config.yaml
n_head: 6
head_dim: 32
norm_eps: 1e-06
init_std_o: 0.00755
batch_tokens: [8192, 16384, 24576]
Each number is 128 + 24 x the weight over its row's rms, rounded and kept within 0 to 255. Layers, rows and columns count from 0. Numbers have three digits each. The size before them is the row's rms in percent of the matrix's.

# gate: layer 10 MLP gate, 448x192, rms 0.0936, rows 229-295, columns 0-63
# up: layer 10 MLP up, 448x192, rms 0.104, rows 229-295, columns 0-63
# down: layer 10 MLP down (transposed), 448x192, rms 0.195, rows 229-294, columns 0-63
gate229 104:112121117158112128164150130146120122128130092154125103134084155142119145106113081142087104096114132124128162139143133147118148122118209116071096142134137147117119118117132126138152163151141146
up229 105:119142148150172123130160105138101127098152105125127146139147141142122133134107139143143131134105134143123135147087147142154129135155114125075143090098149124074187080143149102145120151116113106
down229 100:149100108127137099166122103161106126107129171165117130145131111161145105154162116111083086113108116119087142179093190097086156155168156113131100087137183125082076117124143125149114136127119133
gate230 105:095092105148143137143155158111129120126122127104167142094139118108120118131103108117126115149095138167098137140138105137130134100116129153185112097133123140170138152095129135091148168110100109
up230 107:147140158181135129104192116121155138145123079129146145118163131158131121158124098144118188132136119119102112159143144111122083092120098118111157118138175115147111103118130103160126122150105130
down230 100:143142126143082085107095121136131136145157152136103178133111127146094076129120121105142129090136086115120121097161098116135086119102142112119170119142124126093154184151117101128148157174122123
gate231 103:106138135152119149103118139164098073125115121082106098108108153169159159091087075093095132122149100141150125092119152110104155114131091089136117143128162130139163123125157111102132105136127142
up231 093:143120132114140127166110149147159124143103059103102150091144103165113143124144104125131127123108146153121100173118156116112130156115120176113173128067111141128119144110126101126167167130068150
down231 095:109136163108141107108130101139103150093160183108155120151103118151114130156165134161157134120099114144158144190133101138136113091122115110129113131175106116146122125127115147164126116151119114
gate232 105:091147112123155170138131129142131121167117130113073096118119141126179113180157096125123129134133087146147148145116141125152100127149148108148100110086100142138132107159127087150134140196171137
up232 111:163131117104123133115122163150087098123150140134159088150139096146154118112101113165102157112120171125128102103174145163104109161131108087130140125153097127167128125142153114136124137123134114
down232 099:139128153167123110146124116116110163098157136095138150099125178113120132122106131121149158122150120128112151115144113074143156090107143125083124108137111099108099140101111166135142111091116139
gate233 097:112169136137077140122138111112135165103143106090140100133114159133155167142121146128125114115118135056136123151169160119129146122107144117098156143112119138152101062138131158102155110124130097
up233 097:157160120128163116132139158118124132127125157092141191149136139115136148153083130110134126136132120110115157099088117102125183068087143156148166135167141129107098140127112109143125124156116115
down233 098:158136136125149121116143121092166138120089109145173130142172112103118149146118126161123128128122101120129122131114134135109127089104062160159119131120103121135151153137159134103117139159073117
gate234 107:138171159114127135139143127127122117112120131118134144147162079096112132131146096129110100147171143117173162142135155154149135163101107135137160135113132101128102099190139126107130145127110123
up234 097:127109124163097099141162134165156114126140158132104093145144117136161156126107097108125133105115144116147106164130127118164137179137100133144136126126169143119110106120115130114103111113162106
down234 113:143112136137091111152119163119101102133165126150134121138148131143159098117114140151136154110111150155124166110110111131140153156121170124134137126136121128135154108167089118137096143136135125
gate235 098:102116115132076126123125133097146105085106145116158145146159097127141112102063197139125108147146122107155148144120114152114104121167145106113106176148157135089130115058118114132153147119145148
up235 095:155099156126180118138153165162111117133131162144105136135086115154112121144162168102129115153116118117131112127156137106099111108134191111120174130157124179114097137118080124128141168128157082
down235 096:108087133101145111152079168152152154140107114126091108153129137152102140171149148111125113101087134119140182139078166098129152083122171156119107088102121136102128117118117180103136117127141127
gate236 106:117122119154124178148115148105129119126090113143122142118059111156122100180108117108130132128172157120171123109129157145071136086146121103154123112098111142075137151157141125127127122131106128
up236 106:102098151094141123165118119109173123139081153151128114074142090085110123111145101144112111120139158144097123128100134136143151096096096139107143122116126089111116146109119134108139137142118143
down236 104:121109123133149111179124134145145128122099094144113107143118134135106128135150128117175152155126122153126146156202148129080164149116099108148134142135130137143150083112139147105067156113101094
gate237 103:106133131144138122115166127113135082163146127111138104181145099094116178173148115155154113076158106075166128130129128149139142181116116198098160138161106124112156131165105133088105113132137119
up237 102:092119102095138162108158121108105156186143136112139141144108107157097134126174112122090102124138132161120119120147122115173070116083127172101113132135147081102123152103159114122118127138096101
down237 092:136136130087120091132159133145124141139153098097109166100124180124126146128132124133099157113121144144085126179141112101127132167117121119127149173117166105160141122127152162150165125150110132
gate238 093:102082127133134114137122141092108101109150161131154147158152103118100068141118112142134121120110137105118178106133149148136139166106142120115184128111169099132130108111099123176144117150165113
up238 098:109113106142124133120132126128151130109154069130124153140095132140087126104135077108064141110090135169083135153100170138143175119140131123154123111139157189132135128121088121148120127121160143
down238 098:128127165119141147102150140088122134141083132165146102127165117127103120173124140096170125145147126097117080170135126093076117091105158111147151127093082130114127091174103095119154068117146125
gate239 090:160080138140104123149163136159132115161129130094082117131131146171126140110115120122156120112131147103151167160105117119094097132173104113079179136147175138105127088116134159117126095139110111
up239 104:137080109117131146102146133120121154124132094139114120156095149122161102132122149162106132114162157098147135086148122122121097143154149101125118132087121095164100110104140143116169119105100105
down239 100:117109113125150141161146129121081163150154075090111134162113145110147120117169120168143121144141169115157085138105109146099093127130066067157157116115125121143118119112165117109128114156101120
gate240 109:109106139130081148129155116170122130114125137142115105139134119088127126121133138124133083121133116169154143118128191081072152162163123095075090090139175142137131112104094086135106138078149141
up240 105:142117119172141113109102148116118107063104163143141124146151114089107129120105184121108139159091114109136099130102127144131137106166151115097147173128102100152100127131110106146122119140116070
down240 100:183145122128136136099134147156120118117179130109117085095141158142136114132126165154136102119126123153115158142170163091116133170129107102124165147125128103120137144112114137143119114152144137
gate241 093:105112143160137147113153139108098081098079196128135136090152088111162165124131132109131113125141094132126144144115172092097159143141109161115152152096140110113088154116180121181177090138147112
up241 105:139126131124147106173078121133148173105105108144121117114171097106090133141151100142120149173136112140138109109140101148130098146125093130118125117112167133171136136108148105117099128155074146
down241 102:106149140092134177070156136141122127128092163101110121142122164113155122101129151126100134128116155087104141064121103120146103153151107101166129134108132140123114132172157095159139121152148085
gate242 100:161135161094132158145151123109142057113110155138120134104130155137115122101120147127105119099137127158094145165079128151098122103165172148088098146147178128166169124132119165136090149135119139
up242 108:124157105129145129134123138091173115092134153137130125133149149093173120131117151160107107122074115180137130112102090080119115139155144105140103129138124114133092118152092131098108151096155129
down242 103:116130139142123129113090153124149191124111178162124108142095089135160133144122112127128130092112084164148117124141123127165111133173151103132122088170115130146104103108092173156125113108137113
gate243 102:123135116109124160112167158136093133110083117151152097159133092138145131141066127127114151146112168117143132126108178107101122171150124146127126119151100121120103094106153135118139194135147155
up243 109:074109179107122144146151125111142115103152139187136135188096144083134130132147133123128111184134135101099136124102087147155088133121128118106132136138132128149165120118130185138117141093082124
down243 104:094140173128107110121143124128148084131161182167142141186111104085124117140156136188141162116111131096109091089066122126132108157117071145093136099148111127126150145121136122104148121134146097
gate244 106:120149137129121134142121106131136133127150122152098169071140157119146095125148149155147120125105079097190114127165132123137143165090124152086114165123163130113120131076066114088102143107132111
up244 101:140117134139126112099093168100148170134110139163147094104199078123092164105148107108115122093151131138141111169135138095144079106116145134169096112145094145143139166103174148098136107154154104
down244 102:139130110119121166131116107146143118134133148144146149074122133094114123131138132131154188080073133154098128140104138098122085123122125155124095124163127103119123117130140114091113113117126136
gate245 095:132102126146154080092137118141124131162099110117094132128151100123166094123145153153114125119096134170111167172125131147111100142104121118137152135104141112143107123123156178171100172093137100
up245 106:147112124100144163165138115107157108113144104144146127091147189154123110177111154099157164131127107099120125144157122129152120141108127112167113103184159120158160154074127109131104127133158171
down245 104:101153109170118153154131169144118110144124154162083105150101097143117151109145103151123075140131164143134111108112127106119141108133165176125121095108125151155114128125139132107114088121102102
gate246 095:133136157084108165095162129139105136130136114157134080139145178136149072133124133095140117122151154129106159157091173163096158129137151136080121141160050164131125126103114120151105132130123138
up246 103:131088101141109122151146160137170115138085158112088151177142087125133124136094146123176138119088116151108100119149146080129157128116086165124153110125183140136095127122110119129180142133138167
down246 103:191141160141143130119105108154151137128130112088130102133106146152129125135159106127156097096149163133132104116125145123149098133139169150118119135206132123135121098123120145137117164122137214
gate247 098:136161088122117142131097120177159119125071156159115141147133155079140162135178123144129125129135124111159166117111111139125148172166138117134148128125125106127163099096141130144163144140099145
up247 096:096154130112151155138103121126132122177065135132151143098140153082105110119122110111161124134135127089126111127161146136124097178138134088137122121083134124106142173114124118102101097145118118
down247 097:147155114118097169146108134085154152157125086164123130117144121113123149130114135158152133151129140126122124140141149144114103138102096108138135145085150109158089152101106112081128136090062113
gate248 098:125124165115139184124121092089132130118112118117131146149186122111099129120118102145151144113151145167098151125105113133107115129158118158136089127138124093136120102124142117171133091131121125
up248 102:171129127122148129143157110125105131101146107148145088132114140103120133119180148093106139147098128097111119111132140099162108136160116171111152151105136092136114121082109095145102136130113186
down248 103:133142120058129177166088153097106100100113110076128092130112147154122163132098150153092152110181141145125150143168100139132136146159150144116107157144155122099121118117095096146135134077101125
gate249 105:174103119148106135142119135117154136109126120107129122138154110121151068108156136064145083137170155128087129066169157123106166110157147157093113128139176150127117120098114101112115126102124097
up249 095:135104128130136136174116146099102147150138143114118102109111165084099106135124087101125149108102124118096092141110150123133117120129109088095138104137106159120089148118146124135153118142117111
down249 098:152109091155154134097128115134104160153168150129137123111150106136101176135161124110179150158120149108194122146094137101104136101130130113130127125140168134107134090135130144110125098103089131
gate250 099:100161124125134153138122122093164092122103128108154139153117152126163108170153131091129135134122138179088161136113130147127148144071093116161128115091180131097131071082125130126151135132148122
up250 090:113119134134156104101121117094142153134126108140132115045127120153150161093134086125165128107145069094170141153098098153156119109119142148150102138100139138108164140116129128152140160096099148
down250 093:118134121124149122121117174130126113186122150177121133106113148150134125130110099127137134145148177140134143159094118110139161124148117092116162131095098078123135136111140145161142118119119170
gate251 100:161107125123156119156168155134104119128118164148082088110125123108121151147112106115136145172087150110123137104127110101105168129102146135108140138132115145160111123147137117123170172135154071
up251 099:055116128137135121128141082112128132079146137116127119106130087126128152138156127153116162112155128126138130159121114087131144112124119120118176125141140151166157132158113127103116175119114111
down251 095:168096091128096097122156121122171112159154119148119081096131135131108146117174119156136154126180125142083124141128156069157175119113121127112122139159161137105144133108157173106128155089092090
gate252 098:055106154175113103159136121148134180143153151128130165132140106132152150116138101124131131104119130121121140113176064099059167106126155133157110137126136121152154157097145098113147104092131119
up252 104:079162093142124105123119134158152141161129125150176136125130108139140147178095108162130162101126084117129130143103169133141079124127111065148113110128149122167118105063158157118102151141130124
down252 102:110102111091127124166096126132127125136142080125140124163169111170111079151128137113124117124114141094112136107138128091145113087122126105137134134136149068088147124098140142130120121134099127
gate253 098:130134157107107144127120153105103195119145126122123100114129138120095130124132115124066161116124148150098140169125171142094174116083150132141131156146117107117103139107171136127131089153137165
up253 097:139119093108169096118146104106135145124126137122141111132115093127119089146152184128137127157144109096175111117076114105151134140134162114122128127109159111120112112164108157120115117132124150
down253 094:116120133081111182154107077151088110075136147125118140109117082150134129151140095143130128118120112107162137152153184138129169134126167150068137143128110144168172133125111158138126134143100119
gate254 093:080158068120136095106125142137153134139080114113150122106116100150092133109144152126084104126155132134119129084153121133132121122152111165117146149115115097118153146112135112170137102120109137
up254 098:078134130108147148169108123140125121137109090154150144159161067100134146115103146119131114117168111136153132135136105115100117139097123135149130150115141156097101162104138108129167122137141113
down254 093:126144102140107152148118122141118153114108191126130097073140125132092114109124099160152115159078145153116107175118115115135143144098164091132114157089136116166135086120126160177129137145117146
gate255 096:070111118094127165105138146091121145126090147130137108173141088136173099128147113110124125147160107131119109123162165122080109146137114109162128130198141114140129113108178119084142094110118134
up255 095:139118108115094084136124116143127136121142136144105127100159083156150153100175136135135134103131130141108080120168091112141099117148129146113097143144144124140149122135115118141096130085142175
down255 105:150174150135126177132139088134127158103172135129134145117166150100123172150098129142153140148113116121123108124157124140078121118121101114114115148107085175105096124136117123127133075091149097
gate256 095:164130113135153133131131148148151100103139131139118133141116143122113153145130123121117116115152125111123173104130122101120121150176162106114198133112157072150146136115080162123143083128107147
up256 088:085168096125132116140126120140106176161140139145153149139131156103111164155109107154137146098129131142128136131107157110112104146156136127109113132136175109128131103132124134154096136128114116
down256 094:113148095144127107139133161139185165139127116142126135123134131114136105125099133121141134096153148153117146122102088135089143169143108132133112121103115096124131128138143152129131098097150147
gate257 101:083150094115153117100127086085148138109139150104118100132120099123151109127121161169151110113115118116114083108100134113132135161093134129155140145109093156119116184125135108100153147128180146
up257 095:132085151172126178116170123119120134116144150090127160136104137139152138088154173155134105095141108104128129137097130107098133142136135097079105123119159123142102138116147123136129127129091117
down257 097:142173137151141103128153169083090131166147121139117119121140106108151134102140089072094146122125080131113133099120156118108166143124145181090116119147095127108155126117111151146165138140122127
gate258 107:095134154164097169130139115098149148124125119160142090186126119092116124145116130170127189109129110140157130153159110125166119115140136146125137145082126131138112126099154126129103153168117187
up258 112:149137175170111119125151124132167140164151160137121154114143126149125082119173123130162115097116122132128115122154102081151098097166163118120135154071140111134120123094070106103113147097131160
down258 106:097177121092099130107122119089159136113102129134155175112143190092103137125112149123090123115099111119148120136140154127126125099156147159123114132135123129157126133062139136175157177123104129
gate259 094:115126170103093149087101131147102102154130143120131090117139149109148146132135179135122129142095105151070178120149142124151089127094158182116139141136148190117178138110116094105150129137132120
up259 102:124120108116104147122130132137128152150184163122129162116143111125134107098145119126158110157155088103125125136119143133101117173147121111116172134127150093101115134139121097113159116142119117
down259 094:096113120129109118103125112115189156155086138133092074133136124150194110096141149154132124129155115142160114096140092116137154085145115148152150135121127130153168102147115125130148139150146107
gate260 103:141131113120157158184110054077143156121145146119106166089167113086122124147126114053114108138131120091129151096123148090113163145129104122132124109105143143169139122125174107168118111197146125
up260 104:154134118124115128128115107142110135127146101085162149144120159110114143103127127177163139150113147068134112109107143133102132169113167156084161122174112124152133081156126171134103138107146127
down260 109:140102134175100174169109108134172156127109133130125100116107135115134116087147150163159147133118139166119137143100101119122117123118089115094127093121094152084161085098139163148157079089125141
gate261 100:124125146101143127145143128162127108143161072129156110152141103166157112127150084138141102159139106163110137116114134124126176152152130123105113132121163155121121150153162163117074147146142118
up261 101:138137103098123165132139122141134110115105114145117145133149115092078131090130103150116149095124128116140169139193117120077193156133095158113109118170125171112132134163106118136152162127094119
down261 102:080147096134087107122113121145136117127118087158098130096128108110156099111149112108124158147164092121159145090151113122188157151150143157134135181099090114158134170103121114115114167103116132
gate262 098:185132103107176144137128124096103124129118091143113135143089178128092139103124107151107139137163125113170089134134138139113122133094141144178120107112147122061082137141154188151115109130132134
up262 097:151140120134163141119121141142191119146120118132126116098162130126126147110157126113083134111111114113143113137155166112145140084114136112125178143081097136091118130131110137154103119150134139
down262 095:131137136123143118111100124092159094146128090083092123128165131115116107077139112136115111150107110105122108144143116107127103127148108083109142084104159140127137147144133170194132124128115140
gate263 101:078131095146124124117126133061149080110143162095118141126109137134133143102137158162144117194122095149135119109165131160096161166075127120134127140131131145169096128134136153102108118129147160
up263 103:154112145157124161116125134138102133119167113115089121156120134077138110113132127122091167144120123154119088114134134116134185157099120135131153133142102146095132132118121103097093113166162110
down263 100:156119134159146131155086141142149073100141155149095087156100117134157106145148084077175127108154111116132093105170110155089148108111104126127134110155140132148136165105133126120146119170135131
gate264 102:128140119129110139135157141125146119097136133134113089119162166101147135174133130123116139097132122108123101158130115108106099142133149145135179154147110092100155153173098136106137089156108131
up264 101:137085108060207117124149135161103120118119150095083171142134097124153125122127119115119166147196118127108123111127110142105134117135122115120134137121126118130108162088129096094083137102167130
down264 096:182133150094150102158122117105130149117123132099125143126099158091135143080091159139115120114140128147154141083116119096119117126138159141130105152095141107113113144098095111087135138156128122
gate265 094:165132127177168121149131131124124155112168143120182145102079122139144162107165093125126113123086103102121114177127128135148068116099153133154116126111096143150155096115150138129102134115122142
up265 098:148089129158149112093126123160122136069124098124156146138143151106126115097141138091164148097125103122080155157116094137140095173102147103134154097130103131117170169112128130125115165165122128
down265 100:168116118156101109143125156154093111091114116125137127099144085143114105083111140170129103113119116117136109133148133128117105095096105130124165140150117174119098114105115115122170136125122162
gate266 092:149188141129046112111162113114114108127134124098121093119127140108112152125154104140084128103121133136126136104148141121085160113149082110121118137107139140089144129118147143111107156166064155
up266 102:158109163141132132163126124114151122138069134094165128148121136115093160155140154129118130139188127116111166081120148133136096113109079156100156096129138131119138113158133098200142122108138156
down266 104:131134143170161112100122194140097145134176068129112125124120093086124158145139111128120130103078122102125128091125134158146087098167125101131127099156148133155123130151111146171160099082185107
gate267 096:121113128115114157149147119098094106134116151135210123144177133134109151144109108125151164105083120139108100105123115064132137139133144120116129115111113162104116119126134150124109141148147144
up267 114:131131082130118171125150083176119103130175115081130088118127153144151106123121115124147150153120086166189120124096152119106138133109145109122150101127142148105164138107068101107138112150133120
down267 093:108151175130114154128127127118106119073149154122171118134139108105131163114129125131156145106103124122096133091134121118123111117132144116092135140187123103144128118100105160137137095109173087
gate268 096:103129101153136145114117052139115150122152135115134108154100108145095148121154146138132145133161173157164154155109146097106106159111107147127169138133126107124112113123164160139157124140167156
up268 105:091147156092118149129104119156172125116145056099122120126113190143152164131116150116130111080138155150168126149075107122122143144151131122119151089127090122098120119124182163166158089112083138
down268 104:132109104166149193133096179171103172131111142131129161114134168146073154128122108153117118173095130148119127174143125141114146115098117150145162097136129162123104117110125100145138130107113115
gate269 103:160158133118092172152115131156126161116148154108093093086150137093099113119137118152187130119112162143127105112159125079147136119127135180154140138153157129131147113106122119186119123109142112
up269 108:130136176125164113147125151110123151110151124122131164143126102112114132154173135126154194116104178137105149125129150134098161127141125116140131134142125154167153133122122147174125167107122157
down269 103:149147119126141169150096132110144178084193089135177128122091100119125159126127099120135145107109139170133136120145074116150162163098129130131142125173117169136145117145122126123118137124115162
gate270 090:140125122156174106131098091129108101162108116103124145126131156123120145124103119141092156121098139163159104142114104117123122127121147117138115146068140090066119099135110097122138123150169151
up270 098:111143144146134160162097136125091166142143096134099140133116130144183137137165183167113113093155141133119152135124163191139132119175116162120157166135113154131119114134143127133136097113114105
down270 094:119138121128113135150140134134118146110130144168115106104113138093127147091094112127097104075104121120151149111143074103082162107149126145107119163091116083134153144137130152171152119149088146
gate271 101:172148166151109150133097162071169145121127189160150151086179130110089128115082123110122116153154119138108118122143168110119129079108116126124179108112126091101129090119092129123116061133101157
up271 102:126154199130155151165149161071155162121100111130158161146124160129118120125095128168137117131170119094125127140141152171127100141157087125109103080119128131169110116191135124131132144154152156
down271 117:128139162117138085130071133096172127138144152118146123107122122153117126149101161144153126159115074099137091121171129143129128168132134125131150130132106132126142148200171128113148149110061166
gate272 099:137161107148136136101131098142121139149158087099096129156108131089074130129118137109106111090139133094139110169139136116145111137144101085155146144109173102127112081148124145106137107135090146
up272 099:161132115116117147135156091101101124134097171093139090131136132094149122132105162128104112147151147144125155090127140141105131114097146167157121095107105171135104140137104150098137115121101134
down272 096:098122122136146167113136132162104103158088100104124108145092102129154148143141082118131130159136133085148161081102093117134162154114087111116154118091132102130089144132096157129152101121110105
gate273 103:189143126158112108156161101114147163115101102123135133175146100140105090142097136129109138115149096157135125128110113171155107157095165138138136098081105114138115149142172159115128122127116147
up273 098:137150146154149095147165119097129120150145143142122133143129121163156138117134112146162110118151104199153160122140145106085090125075136143109139102077099116093124088164157160110097139110102109
down273 092:128151130151121131086111165111112078130154189153124168136112071125140138141074150120146139139123160106118103136123115117164091158139124130142121086123121162114125119118125120122085176110140142
gate274 101:174150118137113122111081144125191105118145141107163165122155154144114141090156147108106155119131173116127152132129113146109122127100150118160114102122114124161137087135150147095151149103104139
up274 098:083146125130135135113160143104109082128112104079129140100106134109138139098126085162082094113098101126135120155147096105152113107140133161172137124142116149118148153086118166094092152114112136
down274 096:152124143122100091143150113116157089107124120155104173117145153161138111140093118143120097088114135179113192117111121141119158133101121112111115122147161165123140159083118123157107145145111095
gate275 106:129123100117145141149110109123154130122163106085124134110125125089130061120118083167143100133119130119156157171118127096118137168111128137142164146123127152118142193145119144129149107098155128
up275 111:154118139186144138135111090162156122127141142110191114128157135099135123127125105185132115102066147099106131146107098128160132181132105146114132155132158146128155138135101115195153109122116158
down275 113:144111142158132108130113126087126164157107118104152136152158106104132168124136168131157101120087165130150125160108164081162133139108133169129167135126092107141165136155097101148167107128148171
gate276 104:099171119072135121124141149118110166122145146128124158135093087158134128194113119136134154099104121154100108094170174118165152136134080131147148142128124122142164107132123130128122101166101109
up276 103:151170127087126165150161155150139167105150085164155150169141143128155094102099113105147111146125166159130135128198117136103065123162109126149095122101131140103153095145130215131147107136110114
down276 096:169127123107106105121088100114162159151090160109076082151134136106188150129138113123164117134119119116133135101166137114153113139118144149121132109172149165110132134129157110123130166095149141
gate277 090:093117132099116082090118111139120147094121070147126157111154114124173120134159110136116151166133096097165169156130169147120105110164102144134094123095132151102171132118071138111106148125092103
up277 104:150145099102131141123120126104124160106126099168149198180137114079149167085143137158111107093106064143157136133117091104115125150135149130135106113143139135113134141124156146146119165118116155
down277 104:115133129118140032152125127113131118117161129121115128120160135123123106127143133151123173088142093172125133132170104135163070101146108107154103108146143122107113150132147110127111161136162101
gate278 095:094120129160121138126157137089118156083130146125141160138115097094130164143136137165134131081144130095129112106134112106126092123112129064150111130092126117145111155168136133132138170135139110
up278 097:152078102108146136163162135124154147142181130159135163120136080141092120121121105098142121135106099119112143113133095170107092138117139171139100120118163133146128150093135114103097137126132119
down278 107:087110111166086135138122100089164143117156140116124149156134168102159144088108141175171142172123175152119117119147159092147137099163114099142142139135145132120109125114068116094147139094099124
gate279 099:131121195143095124127113136147130130097156118108130099123162127179120123182120131105159152166147151134167137142067162106100162109058085115181112129109166118155112103105131126118129115150148141
up279 106:142129121113211150098146169110137156167130106160133091156114135120138094156091129115163139107161136142132103115097152119120121102111134149171126119126151131122149170141093155137110135081112137
down279 103:123117087117140181129140137122156173155083128102161106134188144144099109131092161114105159149155101113139140096155163136143158143108115118111133127119133133140152128151109074144104130118130137
gate280 102:166098108120126156125143084175111110111163128130087133103139138096136093154167119123149123181143184106123126095128139112153134104137160136148173080139145114149119113146132159105139138144135144
up280 104:175137075071119115118123119112107139127116121103160100120146152134085090110123106145130136138176134143103134101125133130097101104095104150130188147139166114102108137172156114151094095127171095
down280 099:148125131148156104114119132178160117177144137132140123132136120130146140164151137135134124146144132145110076132126115131104119092078149078176104103106158177125099146106105171089137144115110136
gate281 103:110125113132131135120135129076118123127132121154134141115102133132134143107179112124073148135117112151067172148071178127114149097137089145121119162120110129119143119141165140132118129157117136
up281 101:141137156116075098120130150136099122138134168093127157177090160109109136139113146132071120126154162130137179157155132102143152154139127086130130107114121097133119060075118121125147140125121144
down281 103:186124132131107144132124163117121117138180143126121153128136087166158167132088118175144113131137133099143113137117147126098130166155112116138137138119119116158153124140108161102094099119142151
gate282 099:175154145092118119109127123168151120121135106184138122127151072121111128124114127126148114156119160088125118098106101159124128142129148092140126131070116122124111090111165171116151147141177178
up282 099:174084093160121091085103113130136126150128118146136124135157123067125122170116101167123141145155155145050117128094084136123120113088134132119083117104140086156125150112108130130155120149115092
down282 096:137127126130141179124130140141170130133127114111111125122116105097171093129122138113133107129161131167121122112098114135120165097146113107107114106090100138167097123124103119100131104144134133
gate283 100:124188084162140125096126125135113120126135142152061115128173170116131101096130162153138173132118105099107109153080153164118110092139092129111177160133102121151106111123161142138096077076117140
up283 102:104133155114098111157104134122068153066118142104154129097102081111107164134146106114148153171132153167136141118076122126122115147157129141156122124115117142144140123142091114167156121120155103
down283 097:138128146118107194136098147124066137121123133127097129140180147146079109103127161152167086123172101105123103138115160125148167102105130125141152098100135151104083095138148123099117117092155087
gate284 107:153092149156131168146122173104154113126141109101121117150114090125143113157106125135158138147180168129146119165144119087163152178096119099088126141126137137153137175139118180119135082151124096
up284 109:157089130138102116139170122125132135149107121141150089063155161116142087114142148154133125136074133133115174148161178131169121099129125114122102122163160085127108084130158161103115114109081142
down284 106:127157111137111097099117158158143193160150134122119093109109110142112104120119183167116127140126065111103121159125122102139082127120130144121159157160122138110117133098128141098144122186110154
gate285 091:105129127098113115158102151127138125161196169105178107146167130122129129139133086102150144089149158124146170150117123157101101116099094132149135140088095149141127117086122139123127136134133105
up285 091:183123105120128144095089153109069134113157177133170128154129136149122106110118124114162163080141123151102130169111097097100108128111157132172124154116113110115092107142170115108169157105160112
down285 099:092124119162096129110134141113140107130102121176141145123159142117109072159136155126101124103104114137131071119147117146140158100086155135145120106142149124135112135130132102133095150131154136
gate286 098:162132113107127156106163170140126117090119076121081120183133129158130135134101127150122155161134161132101099142189129137102094130076146128132125117113170139132138170131128150110132129123092147
up286 095:140081092117146133152113141122126130124113157111122133096144118102193131133157116108114149189150114101126125143117128123088121102112147102143100119137121133133125162126129144155165139117121115
down286 107:114122138152150145123124140125119113112144186107122126113080157109155167074099102105123146156126158075117079126142130107063134124135158118118123135139155110129160139108107142115154128084144134
gate287 100:116101125146137135147124109124076099065150129161142086133134140133130138129068141089165157117138094134121155111154092159152131099094108124152172109128092119105128103147127146159097134139108109
up287 104:094121133153126140111135143162164132154132144117121069114140163149124162147115211151159128126154100136135140164144159140106126151121170093113177147112119112152123113128142148130136100076130100
down287 104:118118146118127073098084108176129154069100180138110125087096165123145100122131147104150154130120149156099100178141105149141148089111131124164109150138143113116131118110091166179116099105114128
gate288 100:135107137127165146091102101143177140097102109146134106121127156169133185131155124114119128153156145155100178134106138117114090113103098125106136151119141157142164108149119120097109133120143153
up288 105:121156129147179139135197116127196140101115141116152127110146166151109141101161141211116155179113131134159111117130168114104110090113098118091137115142092138132127143132122138108122161118116145
down288 098:112134090176166146134150150136128103119113150158152122141152133155126130115184116191129134095152124124068146134096091134174119144124148120142159154114113145136139190163106132152123113107132136
gate289 103:110141132076130125090146134098134154113065127138114111113124129119143117102136131170149127122136116161103079113147136129118161133135167127133186082123106134123148155154148135119107101141159082
up289 098:112145100120099156146087154136112139142081197136148091153163144107092137110109144082139105164113160109127094129159121108153153148141133137136082121109109069124125096158145143105158107148117100
down289 107:125131113143108143151150124111161133100110122164105150128101096149119142136109081138155116130079145140112156173158152120118055113112109111105123098122141141099120118114147111153110116085107139
gate290 105:148112096134174137144099140102115107108162108149139102135049114084150133122125090084106103123109136101104095111123106142112179130106143111127111103139148126148192089109106174081079118115111074
up290 105:124150148164135135100059134135104147153137141102121110091086127150139168119143101112134040159131130182155131099137128117117120161140123115127100147131131146099088147168147117134152099141180086
down290 101:123116079113112128132088159144099132117106139166131106137082121135125123163098136109121098139127136123149114085125125097131128155151197128144071115143138146133155145117171131128159179090158075
gate291 105:122116085103107142127147149141103112148141113159071086164129124120100128135141177150075114096156144115119129136153130143152137093135167090137100119115137122145179130133143130146159114071063105
up291 103:122106130097130086121114100139108138177128145161109132127102105105136164151139149086133165135134128166172185136113125133119131106111132148127101102168140185100136118198149143124130127109100122
down291 102:110122106145126115157134108115142159149125144141076127161119149129153148158132140154132116102102143138172137145116176142122094072127179164137126103099109158092142120215119109135140119129116140
gate292 104:177111107093137127129174129123125114094093124107130122125108111107134113151135105119123126106163162123137147099114149114114132147106162148135127075156133167134091140135161135158165132122149150
up292 108:111153147121116112155136094164149170165088172191146096151102089124145163112100164112122135107152182115144120156110146116124122161151155135123128158129149093105131117139165140099174082199104056
down292 102:155118135098129133132160147123112120152094135181182136116124147103111156164182113117119093108153162119131102137134120185134102155131127125131153136098161164130136154112130158133139104140088078
gate293 105:163129118132094140145127148128154100099159169152140161143151129100121129115151144124169094156089170130142120120107179138140156092084094109127111144150119134143125166127130137101146101099122131
up293 107:116126129119064104127150149166135074120136150153095123150165133180164108160100086125151131132176096174093090104115083159122172155166138124099153160098171123118082135125113158092122122135127119
down293 103:144125154119098126133110145110081119132127131145158129098156148095105155115158135138114116136145116160099163117137129097141117143146112114108176120087130140166115122179133138118125138102099142
gate294 097:150143130122106136149143170121156129136103110127144118112112116169064143141096156148119153100098148130125138119143126164112100103134146117162141143104122126113146172121178122095121101123096105
up294 097:128120149148140109108127112128146136145132123148142103139127164128147155174137127153163114116138120179122118167123136110132122110061077135096087078133087132153169191090094115171136150157145112
down294 104:162132130116139180131108096149080119107154160136125131123153176116119111179131152168130160160109088136128149140145121140112132150135106089081130117098113089155144106149084122131126108127192087
gate295 102:130115153161107087098179118106116157110137127104116142106127134108160121120161155101098118126118077125128100183109093147115123131109087133126150131072117073132131078146103123114152142119107127
up295 101:142137128173119130129110101153150104117129162123111083152088118133115152117074100178143106115146110131129132116127085107154130118120130122142138109133122112157139083160157102125198126112108120